Part of a small language model's weights.
Size: 12 layers, width 384, 6 heads of 64, MLP 1536 GELU, vocabulary 32000, 33.7M parameters.
Each number is 500 + 25 x the weight over its row's rms, rounded and kept within 0 to 999. Layers, rows and columns count from 0. Numbers have three digits each. The size before them is the row's rms in percent of the matrix's.

# layer 6 MLP up, 1536x384, rms 0.0251, rows 1297-1369, columns 192-287
109:544495493511480488525517505500470469504528424488421537539525498480517443533456512500528463495526439523541443489536490544489508470472502522514513485480472498503476498512529499521502517508497483480503487524527506501494495537488540469507507545509495495483532581505458515509463507516542526439
110:506481491495489542469486506533522541511563497495489530516536489519530528497475508534501493499537478498514502532461520498469546464553513515497537469560542511497484487509514537504467529488464492505536509527497441501505462505518555493501532494525484524517486498477509511465454460483547509528
090:504488469479499528517482490532470495531523493496496499473516503495527524520513519500519495488491446555537484489529481501455475485466504523498500493506516490513547497519513473511500502513493487474509471503518534519517465511457498524511498515494517477477521503532548509483535493500537517493
083:477502510454484475525514524481519520475490481482505523511533483526496495505473471486518524493523493482471491494511537489491506481515487466499525474550497478509490515495494492509486519485543466497480512508513501499480470564486470527486494507483480501462489511505467486466434483479513499460
109:505498496507489514528539503503498464528506467501509500467530498455517467508506495521499509519464480497518485485513459491455491522476488529472499505509491506506471502530460507503493499512555519491522495489480504554516496489472502472480471520513491495445524477535502505476521485529489494471
103:531496465524495467500499514493509468482516426437476486542536504450505483508502503476514511491505455512501476518510510526523522479527484502494525453476487499520512539516506507504524545455503490471477494496523514500493519490536478483506493537482477500461522529511453516521464476504546488450
105:518481500524506483510511495509466429501498433428507503463532480487503482512557495540508449491485497523490379488501460474503534491504503501488527476518512515527498473515524490523472536512481494520507495517481522527505520480500502512536477506539496511466501510482470511492511509507538488531
107:487478525520485503493519474502506511488474494524477437513510501531498523538530459489540486500477511551504442489490519517524524489525504462509500521502535542510496485500503537508493484526546482482497466533518465526551451533502500529499535474508462488487479510515478494495477478492516504506
100:512483463516494492510479566517496529541510510481475541530497517513564535496518481525509526544495470519514492504519510481447493501484480494512538496489531495498472537516475479512514543452459461454528525469460477486498497483512497479508512518538485524514552548501554520509491471513475516499
095:486462464515496442491493510535508513549512495447535489482461482511505475518534515503507533515488492573508484530546479493493540483485481514507490509433554494514512498473464537478506508468490512465522491490493504503516512500497544482493519529497486428516520539492506489480519509543496487505
091:485491524500452519493515507472490507531485464509493485513502520502473475553504445494524472462514478485503469509485523530509511459515510487463520517497481558455513490500473495502490485489544521483511483521457455521508526501528495507444531496485515518450492460547525491520468478524490455450
093:477502485504482522472484442517501466509513505512481442489516513497521494497517492451495489499487496528518509538502459491512487513470498498522515476557512541528494512552496484506517550462471501488532460511515499493474449449469526491522500532573461533502494555447542504524480496508491526496
110:507469496471494514477534460511481455558520510489467472499489508535491508536468490499534463491483494529501470511485508508498512496525515528467543495522530532522457468521506509539500500507528499515532479511513460504543479492510507487459527512538465500486505491485484539454478478477535527548
094:520466469484500491499522458522547499470492489465508533511469529469484527493499462467471479511490534487499509478527551501511491476518495507453518453490527540517523515482491511517470519490535482470543494497495507506491526479534502484465538535543492451533459493453460505494472500483551495469
107:477470503469495451494475466501486534521515460482479487512474479539495503477469486484547523530527434499496478467516482538516506510491487479510484500512507519539497494538487501494475510540455523465481464477489507498547509500500520490494529491490469506507527505531528464527445478507516534480
091:524490476485507500491545479544513503515563505490475499504496501515539537519519514473458470513475515482502491504487514504522498493562471512487490476507504536491540474487519484497489504481509426472514484507557506514496518521526522515524480490510509485439470541455489457514503516465486591553
109:487452489499489504458513473494468494504506500477469484541491518529501539496540514513496503513508512537487493487505513521510521481510459496529515479506516528486528481507523498516491508512507512496498518533552513493551472496484520484530486510507463506504556446483477516516497478549515495494
093:497464458523464489489525462526504466490515463453461486521510530534524510550506461549524505499515480496541452532514485537461493461540466510462510479510489535502499485513484530516460553479503498472529473541529472537506474514486514475483504529524460489479500509489449496506487464542524517482
108:492482428491509491527481517518512486508531504474503539567482507512522473520475509500500504578513495516519469506507473503507488522567487464482464540466494526512506487512505484503488516509468502513539480528517471521494493509483530455516437479521473525478517544490520486525511467533490510507
081:475475505504481495472520543559501441516483471531482441503485468524520514503501457494551472459485502513523485542469528510498535485535493492474522495577518494524514511503509571577483494512500491528508459497450469494510509451470538502515527506494517500518485508500487472534481489495501462520
093:483474467515449493489522458530506473508520457456463479518516544532526510541510472533528506499514483489525438514510499551463484466529470509459519478517497546511502484509473523525461551484506496469530475530530478538503466518475508479489502530516469486480502496503460502498485473533525506491
105:500495505552469541450509490524478464491466515507476484538497499541499480511472522548526514559528497515534502497547492548521515468490499481529478462517554502493503489521518539483489487467487505495562441517476486508509496515510532511468492564522500440506488474502483564481458512476488497503
096:498488542522516484473505505488495511505488477471495501525492496493531469518492515551501472492482440524545460525523492524458487481513498519487535493567484518497537479544506514549484496512499453503523406458492494523527487498515538509500499474497508503505537538516504529490506499464506479523
098:492492438534505522453514487503552485496520500494483503484473543517523468497472481541530545477496499509517451511508503507430489519473498483500537457527541488497538446545464506509469507552464483467482478486506442527501489527515493524501477536517508506498498497474464459516524503506506460466
089:522495520505462464471506440519531506464483472496500493498514502539511514531483483498519479474533455474532483514499510490490473471513511498451528495525466518494498493490491531542468509517524508503507474521526483515497472546514500500504486531502512464507467479532459503522474502522569454475
085:525499484494498469499507480486484492530531499504465457518490525495509487496535461484493512507511467522511504540433533506494523504586535526492495504496461492532465530491519546486503500506552470474516478492480463521522507472505530515496494471482518492529479460512508558485514503538511522487
088:488486464497507516495526521537487493505511501488491527525489498448507519503489501468503502493494546497523519545525515466500502522521487453463553478479494505497491518493496482455508472495502479484506492466505516510487516474483517521472519519492491459495530511495489522479530483487529505486
092:490483476525465511473546454566506507487501491494468499516472550495503512519501484506513507499517475508539469548543489537496480484517483498469499498495502544495495480514492527492451541504506492487581457541527476526513446531478522509499494527539477483478495513475497507496512489507494531505
093:483449470526480503509515475494509511532527488473466478529516545504517538520495454514499518514475488505536455487537499503481500481508463507497487527520485543512510510539463509492470518502509498465525496559504501554511458533483522493476525565501467456499524486478492505487513502480504531495
103:507483481507497507512519522514482539529562503522465450556513527468488557491559496523483493491486505484479476559514492500523492471542476496506458495536489526527498509541530493494512529477484489467518499455498510544538441521455499495544487498472468529487481512460492503479510494479491527531
074:511496498521520514490502503511473500506501520489473473487483500478530508492512508500562534531487475518510526515540497485485488502491439517523490496461450498555512497500489490490523493507538520485480508493513495504494439534465505556521513515515465548439520529506498496491481524499524540501
109:478467546456460531502523466529562506496496464513497458478506437547509462510516509526482477472504490470477485537510525502495515514454477495471480517553485500492516500527504498553470507511533448492542492481489494509548520533477496514524481531479467496513482491497502499482480494512469517477
087:514459483497495497487502456484480456529505486489509562483525555478511533510496509476490479481552469534530483518466506492515516533431498507492547482477507513465466505481455485512503492516527490489533517483484494518506497491468481477470508531517497441496498461550514493489492461548532479475
094:518475465511520535518484500543494471509522477500494502566506498436530490485486517498506482504528530500544479495504498519442486534502492502432515506496523464502511502490497517508416519535519481524544547487468523504540500509462522444544513502474486469496481512494480480494507494473518496492
102:494489506522488476474572492494486502486510490497462517538559526526486515551539511487484478493497487504503480512522491485510494525504468475514474485466470519498543493509507529470493524543519535515537489549522464545498445507520496499518473475494458510491538481513454469497482470477492505484
105:474492483479460464469541494483518493484485507490506489493477486519470501575519485520498465516524515533477447493522511477528542487503506552496467519524498549501486505506512497505528494543500514497480463542537420546545482493523478532500494489512459498518548485508505499478473464499526523492
097:483499456529510471472533492557478484519485512518483473512507488500523462519465528512520474558471511498523492544469490475480489527504447551507497496489471499547484536527494505511534490537531482516528465543522467534514500482470531491518479498509501483520490539476507513522498504524490489529
117:514496531488469494482520523502463495492528481511523491528565505466514507525539486550514515508522486510525484506528507495497498460469473459487481481480510486504510545456490473469454497507507478481495507492526446504511443484457511466479497473486455503488558526535482499493448504518479489485
102:508485476543484499472516482548555493521508508445491540509482491491585501494511526518533497505504485475518483502509472476477517490561494535497482445521450496498541495543512562513480504508495480489551486486510510504533469532554529491475522548489489474450506532476471500488467494513524503524
107:503492493507481469465516503462544495532520506490465522497560517497497488512470488492508492513476495501502501476559491538466469505497481482497481446480487520515536490513475505479484488502492539513532488510524480492491493487493517481498435531519470545467489493507540474521520510526500530524
094:497487506508473509472477526548519479490500471495501452522485465535499483494503486499525451484528490522489494560456511497503563512520495505454488515498508518499513542480507550529517524522505471476470509495480449513525506470468524475543480494481506500516481475468483487535458478474506489497
100:536497512520484525511522510553481434538483485452476537520545458493571509508468523534527471496528543456514501527498533561454501471526480498491550437533531482473465479518515514459473504464509508507509538503512523500504477485489514489508496499468508499502536479470473529476467502492491499489
099:538485463492487523509497482520524497546531451483513521491509502525512455525448499544471479491514506500518471492460484557457478501535497503466531487506450520534499488495487550567505505528501477499568491462476465524498513459512520487490487481542497482418515536522492474496527452500486478540
107:492466506516476520487516507487522495517502478474476432525549506475495516532510475504544498485493480503484497501504501557513482497474503508485480462495499533469511444506484515468525510463483511472538440511514457495567425510487518524491532487472467522490477517495516510526493451534507510530
105:439473514486479523475553518505510493487490508504497456532483464505490508490511506501521518536482519555510509502479466533529499481502434492497517500500500557477519458512522539507495499491479489478476452556480520510487502493470533473512497466553507523486503467504462505528491447519531497472
091:489484492499482492501466470523476490488480501495473533485522474512509452483473502538494470497546449485493489524535496516495522474490541475503502473499521489502486527498506482528500506476575492514522491490506529493499514520527488495498496498505481469506499520533453541496470495499504535498
109:530480462514485498490531490523544475535499496498463516498513545471536517517475500523495477533478491510493486492503513496483482505476461511496511497525488501548507513468468512484461461487484461487562449481494524471487480514518481520484490539505466512488526526516526500523503503514559466517
099:511504470494479479499536534485471473517475483498435470492502477454521512498532480505523535469517492546565498453490503519431510500482483492476485506515511486549488475497477502499482528507535518509497476466519530527494473508472467486481522525497441476479503523535471475474495530489502500529
103:519469551498486516511463512473520474501541498510453464543494483495508519520481505499558453512520473492536441475501517547452495504502493519519514500565485504514507454534492511518451528518487489487519462523507468529471499506511500501492512530488499540489512541510450478514495487530518515524
121:500499512525498484534534462480475469509502507498479483552520470484508507548486500520515514499475455507521498559496488513463501469521458460526498494541472494478485499495508488483486541505476472474507479526490489497495460520467533476485524509509487530524488516497520542456463498548538534494
106:507490511519467490517496477544523475485493499499504484511533520481516486485509499543523521518503530480485512504509530499507514461475526519502496473492468500470504525514489505487474537453499442483553500495518471514499470541514525489499521520488516489491461521483505513492479496496510466454
114:468453512514440552459525502470537523461522493493478459509514504461501565527489503483471493529517511541495493497508482575492505487496481471511462500504529512504540449505516540539456557477512509494493467520479488537496485498525512510490540535524490523506499515481523515492464526492508466500
111:498472500493451505480519452462468530533504508485480483485497500521555478506515461477456478543493516490493503544526499517530513491498488473518485472597478503490486527535463499510475512507477446522543510505518466525528488512510511492484556520503475519460477508499493507516480495492539487555
092:492503492547491472509518476490473469517461507547463510521525495512556528513482501504528489491519465481482504566528471534510484520468463474496496487468509476528505514474483501476497471472507469485524498496563477508496436488484495505518445502517493516504512507514488486455531483484514497557
086:541487465475498497493468446507496501512560523489492519470491544483496532503471507469493477531472491516537514475515513475555500514488477471518517542483499529503521504505540487500485505543510493478555472534527475504504451524491494492527513518549462468499495534509490520477462478500497462491
095:512502502519480469485545463472516489481480523490471528526477505511507526492511478463514501553532514514532482512487489479518512466559515504515490527473513519527466513513494491481559486517518432482474493488517484529489515493521500500504463494521488498501504493473524495520469495512508463488
101:482475501495476511491495502477486478523508497495434469495519458507506530554507457457530523500505518512497469520501482500486507498505461493483519514507495525514457482494525522503500500533520478516490478563494506515502492499455511471484533508527499510492513476483479556516506519509544477509
106:525465497527483486499541501482541517488493481508506485519532514440508499460520512484481484471545464522530486501499466519538500486504495499485508499486482511542486463531500531560506554470475512470501439487500501519523477494509547513517491538505485472507487534515481489508490515470519494477
101:516478483500489533455512505500487533544481476464456481540492485495485446537494484548511501510487430505530462500501485511495530512490497481492450520514505508524513486508502530515467517545527482516503486512517499552511478551506470533513515519516474465466496482516519503554516471520475522510
092:524481465483490516471538491501518493511525491479498502484488509528512548568490522507527481487511510530531478524484473509514494495551498479493516511526483512530553504519495490492459557505487510463506505549552442499536522549484515508468456510511520519470481521498513439480515477476502473485
106:490463513496482522498474455491497490514531462529461548524523549545514571522530488505524483508507454522501457476475508515500486508487509481507488496521455501554499475527480523528448501525521513502528462499504500511496482524495479498516482523511514496462472498512479483468505511503514481460
088:478491448497496493508464519548464519493517483514504481514465490537522501514478494466554518486496542491545470549517451499505469506521484509452525486482532504548514548502530487497494525518479521461494460484513451510530514477503483497477481509496542468473537531475491513478525511515449577482
099:484493501521481504498498467529466491481474486501498481485496449487496459475483502540509464497521511496504515520481476540502544517433490495483510505495496495489496485500500522559450504528523463496543488494472487498502472494467508517536482505544509447506489504534498493514474477514512507504
082:481497507520480558505496478498542455514501451479486445512554485491524488524521498502544485525522424521524488498499476530477506496495511512494480484456497512530461512503497465521492497511527508434469509525493522510522494484516495476527476508484507541495470506481525515499503556527520570453
087:495480511479494528500538477498541518470477458439506431496515505506526510495460481495509500469474484487487487511472515491498471499465508541470517490501507514527521478525489521529506514502488468476501505548469474521501498523499453504483497508525532523491498551485506456538516519486507504453
106:518498494484496507506528421498504494495505494511457538519493502496508506524497504480531472520538510549559515482481532526501525477559463473526496495510507532492468514488519483492478482522471468522503472502537485514524446508471546517515441490512480487483526466477493509492488452479520453513
092:494494477515509509482493494492499510531531517466469552527479538552539512466488503477547492491492535494534491483502516506469483507595457498489487469572485513526533455546496502514492537504473516523492527510489496549505462522519469518495515543507479521460533487487473466501463511484506496523
105:473460496479471521491463502489492493483505483506488502513497484555473502508490488521532510555500489527525445460542492506459509492472502553485512469559551496490523473479519528503484502522487516504513445490506455520539507482514525497464512476519472510534527504518496539471479493518515504486
091:491465477485499497505498540529493515475515492494497498498526448500520514507485470504460540491484484463467484555502491484498483525490458501484515501483494504526498556480491528500507473483528486537512499550530519495498490520488499540506512496535459455500497522534489568484460500511458530504
093:496494518532476500523502453481471486497490415471477504498551494502495479503500495476507476485550458493524451479445480529491486510456534487462501501534527525484501474476451500518477531481522484497505488525485493500507510537524515479486613503521504487526496530525504471498418494486480527499
114:539492479518472468450541514489495516499507501515499485475514538454493514527576461492500519525504472520494499501485508489522484468517515501525470548497455512501503515535486502517538474503500517460536484494474466553552513540482495498503481512482443502480470487521495485488485498472533513464
086:497492477462487511508463488506523442511493493508509465460512545515498511517489551480492452532517509503525492514495492479516490493495502489465540497473500523493487536454482489485525532499540492475510471572522475535519503514529479486451493499530513470472466501519516522476518519554460433482
081:485469511499509496505503456479504476507519474480493512487524533488463515520514494495479537508517505502493474474513482468507483481479492490487531513500496493502514530456520488489526514537545513513498496515503470534489539535489513518483496512487461482522466512540485480471501481550504508502
# layer 6 MLP down (transposed), 1536x384, rms 0.0208, rows 1297-1368, columns 192-287
123:479495479509509457536494506470519497480502500521499540500488508534498483527495478471502495470462522529492511490555529508471456494497472524514476539518513484501478484490456483524490491482501518504558506484474490500483469529498514533529460463495496530500540517512497484550499474503489532508
120:544516478520555506459497518504546482474492498480471529459533470437534501477460508488519503525504504490512520500525510486484525507476507494498514509531492470444492511488481489509503458515504488539506529526524485472484458563498482471529493506445516511530515471455495498508493473453535466500
087:472486521474508474506480503482534482470501485481518467505494540510452483527507484473494518513486496525512478457539531499485514507489512494506514523535522489517530508493515474508491541532510494529514520508488545486494516469489472490507527496509547470523507508496495492525502508486461504486
085:499500510514538513493538486490520428547512550520479481499498470471497519481526486461486479542490499518495528511481475482510511477488515484510466516501504530528493509431466483465504531517500522447545499485459490562551483510536508484523480473514473493471504488490551481487518476495490494565
106:488538527510476580481477490473496488480567503489507513505479506478516481453482503500477503470520533548517486489486492481503484474514515485547548537563482514475483483447531505500515543500430530511502501484472505519508516520536526483466487495506512495476530502499515503487512488520460547477
112:459512445536502511540492449445577495473486515533521492491487470490507481530521482495482522498488530518506535472492503487463503477520434433494473525541521469510481499459472441524530483515507528540481516553524524522501474493505474492559488514525494520503458474548501526531497473496460509518
113:482519479512452481513515521486501565542474505536505475529477531506494483476452498473517533501526517483532545492519515502474495523501501492468489523505454495488539517497434532485465487494543487505492514498525464511499529493494491483443505514499482472572508488534518492499485498554473469445
108:491496491473437500493507498473559494514532501457527477494472493512513512530481492522512515473487473551470495512518491509565480482489483489495468480453502497523499495497547512520476460507518474493468509507524506515513503475488457524540488468478497467503484478537518489547458518499504500482
108:481482498500506479536481522504503516476462516470485481472512542489530505502492485471492472517492526495528518556496473501487536492539541530491491501506483449503517496464472545539512504510479515516511493519463497485538494489492520515482560465488501461470508521474502519491461527485483554512
080:482562518540515503485499450529532484491481501521478499516469520478550528528451516508552443534477497509566534512522519480519525490536533485534507489518497508476509471486478461477527466488509512516492484511506516512498480474506453455476494517512490546475534527494489532534453489467522503526
087:480552500472534555450480494487540496518483548477517513504477500523482495529493521479509497466448536515484537502505485493514503474525504543485484489486517483456492455466505489532497486519529479550503553479488501489503518515525483512512540516456489518450489480534508521506501524533496448484
088:492523514499491509476463518502485491472495534480485524527489472473470480497484468518477473502489545518524513489481442514510490474488502542535498519461493457498500483446470525482484498518492468451497505498495501476484522479501505499534485522502450495481525481457498476547493535527503490545
123:504495508474517496525483500496492503515509524519484472549504550498472465515503513486500511494455480550477495526553482522489513497451521464535459508492506522498496493560505503508485468513507549532524514494527488482502468511494509513478497509492485476511500508483468495536546497437493562522
085:471534486513448527470506498512503544506510533436542497431501549507514535523519515503463496531462532497491497510481537495473479483531553543494516500483506517508521457542518502531510504500505517514522510511526525536467498472497472492480527482538461498476482541521489513503519483510458511454
103:502522455468485507482464530524495490507519552488480468470492525520481494527476542492512483496512485409527539544457472457531448523472473527515494508507472541501474499500480481458506507475486575478485491518463497474458487497487485508494501507510496533479495480534522480476496525493471481532
078:470536514513503492547519504525454508527468515475516559459526487481475538520500480502486503520519511467498493474489508485478501501522473485512445511457537481476521531480493502473511516500484518516533478505492493454469485521527470494544462504489494481476469547477517486498529461494470481535
124:522538487520527496509469544505465480573534513547494515522491508501468485487482457506519491487490453529455488492516516481492511531541480508506514475440478498490528528518492489487460526526445518509506523500432482451488527470515507498479506496503520521509484473467517539487527449470491498506
076:497585475514410481501527454527524492491485509485456483496507542513508507506486474519498492510482493496514483503509510522495393477504471497452515498510486567496496494495506503488474518501459507493517481513519495490490491490477493496498492531502488475501498502497463504502505498504511490489
094:504528472499495509522512508475546498520478523505513517521512512464533507541467496495491553450517512494439520486488499469515519517512493502471494511469473476461496479513532468513523497518529506489501467489515534506456535523506535541519522497519494518470469527538552444510512523511498471512
093:493515511492498486492489507493518513460524539509494521493539528485503530490491519484517523555501485517477503494499531503488491525487496487485480498522508489517476494517482464495506493488482474512473544524552505480472488483552507470457522516503503481508500492492498512507500511476444502452
072:494568475508431478484535433526518495485496519477460483503509536518518496510490468511513492495485491499531495507505511526488405469509468496459512490523486552496496493508500505498482520496472506493510476513526489506501487491465478483493496529497479475509495502500458494506501494519517482488
090:473525505454492484521503505513495473484521525473501538443467485490477535463510514498525534520559565512502485482497522506503504465497487566493493520527483437510476493472498523555528562506506530499469537475536506506504541473462522498498506455522470491491551483481475492539501443513512517484
100:486459465513463506448501452516502479499511537484500456465512494482492541474534500516499490490524492458483525509472506517489464501541471510532538517513472500502490518463466494489533481489489518488514488449515510517509516481530526466547471494573519524523477527464509470492454519510478501546
083:521503504490504512503461537491458522526502476509495482534483497476484505504565467517483527490534478506514455469466518472516505489484504520509471521496499499543542496490504525520447531533486556474508494480524464496509540485493483504502510511487509542520542526515490489465531517528511502495
079:491531472501484481453525441504518507466493518486504480512509508491522498526497488539493479491506484495548494512493508531491397473518482509456529484542498506486529511514502527551505525483486522488502483497513500488520511503459449467473500533479489512486507533525492492494477464536532454510
092:508526477516498469496511488514503474474469471489499525514497501477495504539497501560503517506528493476469484486526499512512481511465491494491518524486469554456526500514514489472532504489483499551477509559516506504471498516514493487502468538510519548520501512522468507469497521498488529473
095:510498503513476481485509501511471486514495488485494540519504505487504502519493503506532518525518527513509496494534471557502495530517526505487512454490511504506500501531478521460504478491504481533471521501487527503484498438490486527476527469455517511514497516484484576498455496480519522541
090:468536489503439486495538472525524496494502540473481494509496556519502515508504444509530519493520480521537472536495495554528437477504474490468506488528499535498501523526504532518453522503483521482532487540504472502503482492489501462486516520491523480489495520481480500468494480496524540514
088:484504516504515486481539470498514475492504526476514468524526496492510517528474475507526532475473500490507488525526556527493472488523450528492524479499488555485505484520477466447485523508546530480472515537525485504530512516487468490505528523478488489477512517486500504498536518495498521496
086:504555487508522536481503522503522491474485525503542471504543510464500485511503523464511473539525477501555503489473423487452508458530503515499556501482468458517508492476489488533506517501497514546470491470490496455486536496531497474498521519556517516465473515527522527465492502514467468532
097:493498530497497523490492473517522511505496473503501507504541534518485504489492493488488500531518501507500484505508430432489553499495566495443504493533546514495514534427479520493485515537490542527499542507508488503511495465539500515498473523513526460543500487476519474482454520453454519529
128:540519492539472494517504468453546490462556514478512551505498487468486557485551515470476532517499486515513501476518564519473496468510464520524521467464517487457499484494470509494459471485519506532492513522509508482516480514503490507476525557509497458512540519459476545526498455495515521477
071:512544496502503475488502440479500531438536498487533497472504485486503491519526514492530499478507505480513512492476543506489465503506532488552510493514460506486483498466454493458493507470531501524496497477501465477477458519503505516501492496510489537502511521498505465521510467490520510502
093:482504544508466531477513462482506547477534529478521512484474502495485524515492486514523550481470479444485554441484536522531501501520495484519495532465496567511511471443504519534551506496484499485500474492535456483480515506538463519470484483499527519474482495566476478465517519533457470516
101:526533488498495466494504511483482440445502531505453497548468500505495523523482461481490483451515473515536553507488513498503524519499515490479479518509490483547486470519524508497450505508476494500546464458504518436520465532507506532477481497490512479421481495487518552427500472502543473499
110:483473525482511520528485515524491540468543505516503530455429501547502515446461456480529489500482471460491517497471512553573472512473516489509508494464479489497469516500531555541508516491492515471508516486495502481460523494500454496454495473461527492472480490502516483470493515506481483522
096:463523499450529500529514496481507550510494511478467514503511498490504519514514506474498506530497479507482538473533484462462511499524534495488423496520501501523501491464467509479497479538511513475493522487492488510509518443495493488500495462449521500498484505526508452468490535472487511516
120:483493504510493496494491485504518510550498501523508452509523433469526503507517473503466468450482493471448488486550517454503466504496485470543533487507466511532511510493491478480536491542477478483471483508503486535491472492503516504482471495521483494526495555443515464545549479560500498510
118:501465512506489495521491464457493537509492498491485484490465514549479488523493494541475524490505508515449509485467513501548509513492487485516466511520516530541533467481482488487505505510469542453464491466530522520489536447483505496494426506529465519496473526514476465481510535492463508476
099:521524536514514475507474495476520533490504508548471508502491498483481510427463515535541533511511513489473496484475488497498495466514443517502504509523523563494487507498454487482509507525532512463484506481472457540521542575548509525531525500482511484536473493508489451505512505482503465464
106:496523530501512554509498495468527503486522518466532496518535544514491474476487524512473488563496490502517537473488481480513489496510535457536489518520513517467496507486484484505474476484485503533527563486480536458490498532545454498487498538515523495497508477506494540523524519435450503523
091:505506514495493480520489484482544484482496537531584504508500456497464524496505508496553510560516490509464551517489501498524485472517507485499525492495531535503524456510497544504567504474504529467480507520547531483483495527510521511492494537510498512463437469528510509506488506483464469527
097:500537508478508508468487512472525468483487514502534535477517461478521498484487493487483522516506500481457534535453487482494491489526539495475505516513471487468489453485475509493506505491499523535535530453488496487491505512469477459469513490531490515503463449513508522465482484470528512506
105:484513468507538456505484479544489476452462543523484483475470536500514473511469509502494507519537533518494504482525531487501517527515548488473491500499522494526537515480542542498524475516525513521498531500520483475514427539494496477452528465500470512520474524498489520493469502469516504481
107:545491502493498525499522528501525504534514500510463535524514483518493471517523541467492528486526448473460549544529477485497444512487513509496527538500462532502489508521501480500514481475543499509515467527498490480517502526515531493525444510514553537488550491503474477475514498443510515481
089:517473488515478562491520499498554512504473455523516472491502516492494504530483471441516503549437466477533485482526518474485488542507490497525455532495496505524524497480503443497469531500486485482466471536505507492473507469535481477510480510570557496486545486464542516491512496499515495516
101:522528502472486501467513516511500529515498519546520479476488454467505521520482482512499535533479513482505464510493486533467490513497498423551521512487458495504521474485529483532510505530473494517522487525492536508495542493464479511511502508485502490509492458534443510514565471506548492486
090:456508537495426506493476508499474505499544490523502489485496547486519499566522467488547493500517490513493469525488487484528508508466485469543517523489477490485537504462504501493535533464442544479532482506523429474507526495528508497507491519522509506514532516480509534546508505499460513454
100:520493481488515495480495496503540492571437523547470495524493530493431510551485522533505481492498484503540488501449506505476491511483502515518484511522481449544518523527504507520516504488500475532478518450469498517476527486527493538578465491506471498525508478484489495488515538468500477491
130:499515507518523486501497499505459513487523503482517456537471486507474511515496457530536481501436504474484510524416511466504515469541507529547520478531492472494536512454528468461499483451466503489505476465516530491501503492478510525501558490508481473518525512499488523508543488520499532500
106:482503475500514474551495452484447488512497493470476521485468511476529512549487488474495541463522489505490486503540547469506498519479508531517456512485499483510503517474546489508493522508501474552506515467527505480473483420517501509531516537483522530473502530482537535548505493551504547493
100:465520495475540503498501495495524453525492523501500461505498536507497522469510525531504537472510498441514461503453491474508494498532523444473506566514480501515490485486495475493489473496508508479486450498551496529491501493460494525520512482487478521534476511491507494518501523542494528496
113:541492450462514490469494516496499435500515480502504557507498481500515502484529518528497480501508489492488512477507484510529485503514534490474502443499518490487518528527503497509515507498533452442459513513523524505489539522508504430531494490476511464482525503483535482507495508506538462487
097:491453465482567489486514545476454500542456533499512552502510492517479503514540521469472529471483540505487525485513487489503504523520499508451486510546465493518512470503524471514483475496493481474499516524458505516508485518532510487448527484518499494497505485493523499479456534552495513487
085:474468509525482512483483514477527493510483532430490488461498528542501521512565453499548514552515526555495464499521468506509520473491507493534487524489516521518520490463454476520497494486522527455442502446501508509476523438519491514508496458545517478502529528486506484531566493525512538493
095:495571487514549516514455511500444493508502461488555529502502504547447465488492528526512510486495504471468507531487480483465496521463462471491510517507530476530486472478512533485480521485469476510519531506491452554484543510494499490514518526527531505465508501515467524446522474520508511451
109:475493534558500484526503482528509472513539490515514498508474489490490478543530466508532497516527521512495521493476506501508475493512477523503476504492503501542529505528457461466494519480515520445455474512530466516525511487427521518495465468469509529539540501530516540456483467515495492454
100:538472498442458507490530508507487501495472459488447475486532472450483493473458487492479506497488452516493473533469474518476543462495496497509489463518525506513515474495468445500538496527514498485490571498517489494472471468479508507496498474534481526460493451486512515516540483472479532524
106:498529479495466494502480481496496475493509486447491512528495534527558488502517504462524493500533552503521494499509448508480530524483493459497480420554533484483469488474513458486486431497499506537483463524495488479500505481503502504516502535516523475523502506485485479531468541487568505476
093:502489503522509504545495494482510525521476494527517469488457534500501484485514505511473552527499501502472490484529494472451467504527490548522495526528489547486534446550466518475546453469525535524558520523454532528494457547472533481495537479500507515480485491499494513513546474487473558487
105:500496503473525489470492512545524500479522502490494508487478510513471533456489516555493498529501524506534539479480476481515515452488476485516500525530506521454515500518502489483498488496439489472449501511549516503436531531472467485503490506501506486503478498541463504539542507491507487493
086:517521490509509485497539538476521462469511507499461508498534493492489518476509470515479492482536465509480525509518492487525489482491535520499499453499537502493468499529483526497559503504530481494504473557535518535518480471459496492494516472492502517516491499501511486533479508488518488532
084:515524507517483527499466457514502510520544482522483501506485533508501529503495536508514485487516463459484529490421525494513450468558461506494510550496482529536576481535485534474484504533482498468466502532520483504466541548541459489455454525488491516462489501500490490465493473471487489469
081:494561531500519514462506502497489497504494537483505521510500465496526539497497480500481533543490493487494544467521560485494440497483491524521498532495500501441494483479488515482514525474481516542481539490493469482463511531473436487532520531493491553482536480534450494508519482485516497524
084:515536502502473500565526518444447472495484490542464489508486516501480500502511484486515486487485514476521508493499469490516451489508502496490505499501489537505481475497497514473485494493529553509509479502475535533511487526466510485521549519488498518472513476509498507482531526540513569465
119:497535476469514489521527497486441524495509471469529455526474502519483480531501486509489526486520516491479455465519482490493531480480490525474481524490546479482524505563568580501478493484487537457521497450517553522525490461494514489518527487552496472485546544479473516499497491517480518488
095:480509535499522472503483491505524483487484520498500473465555485443508448511477504538484478530470491444497524504526500503518482495447510521455485500472497470493502486499483527448503505530505508513516518516460533502520490530475470524478528503469519514542474504490501539522512547514509522505
117:521464513492487552500480526472527505518502510489491514490523496502527508498521467489508494528465505510483533514554532483538502451494540500499475483506495550519525473472519529484469488482487489492516494504510482511511522537496504501515484541467502534494490484519494473487481490514507483490
086:526474490526486532562452511518465482534485475466538480485510531484474507486483492528473512492492499456520475544524488509527537472472492511473456491503538476563506533450462452520513543453488524471510493481509513481496506502485477514481521548489491492487544551511493490490500485508494491477
093:555507463520491433497540500478464505501475514479505462496480532473493489477536530505482504484466535483568504466523554483512485510501528545523495514484520526477467525489479542487495483481510524510525499516433533489458470512505569529495561508505475502487480529501513517544489504540511482457
118:496501472467456490470471515482508460500477499509517500505485500499492489532490505567499483486518542497509473468487509528517510496503517504521537459511481518536503501517518495483511527485526501467472465515488488493498504519520462499541511546532512465490510479490507510466487499526506504516
074:511509493498482496508499506516515505494494458502499484503466464513487489498487480533479526537440510491509491496502491515469485520479516483480521537446461536527504512491509533519480511440466534511494515503494526462505486495506472488471517494568503487502487466528524512521490516522454520470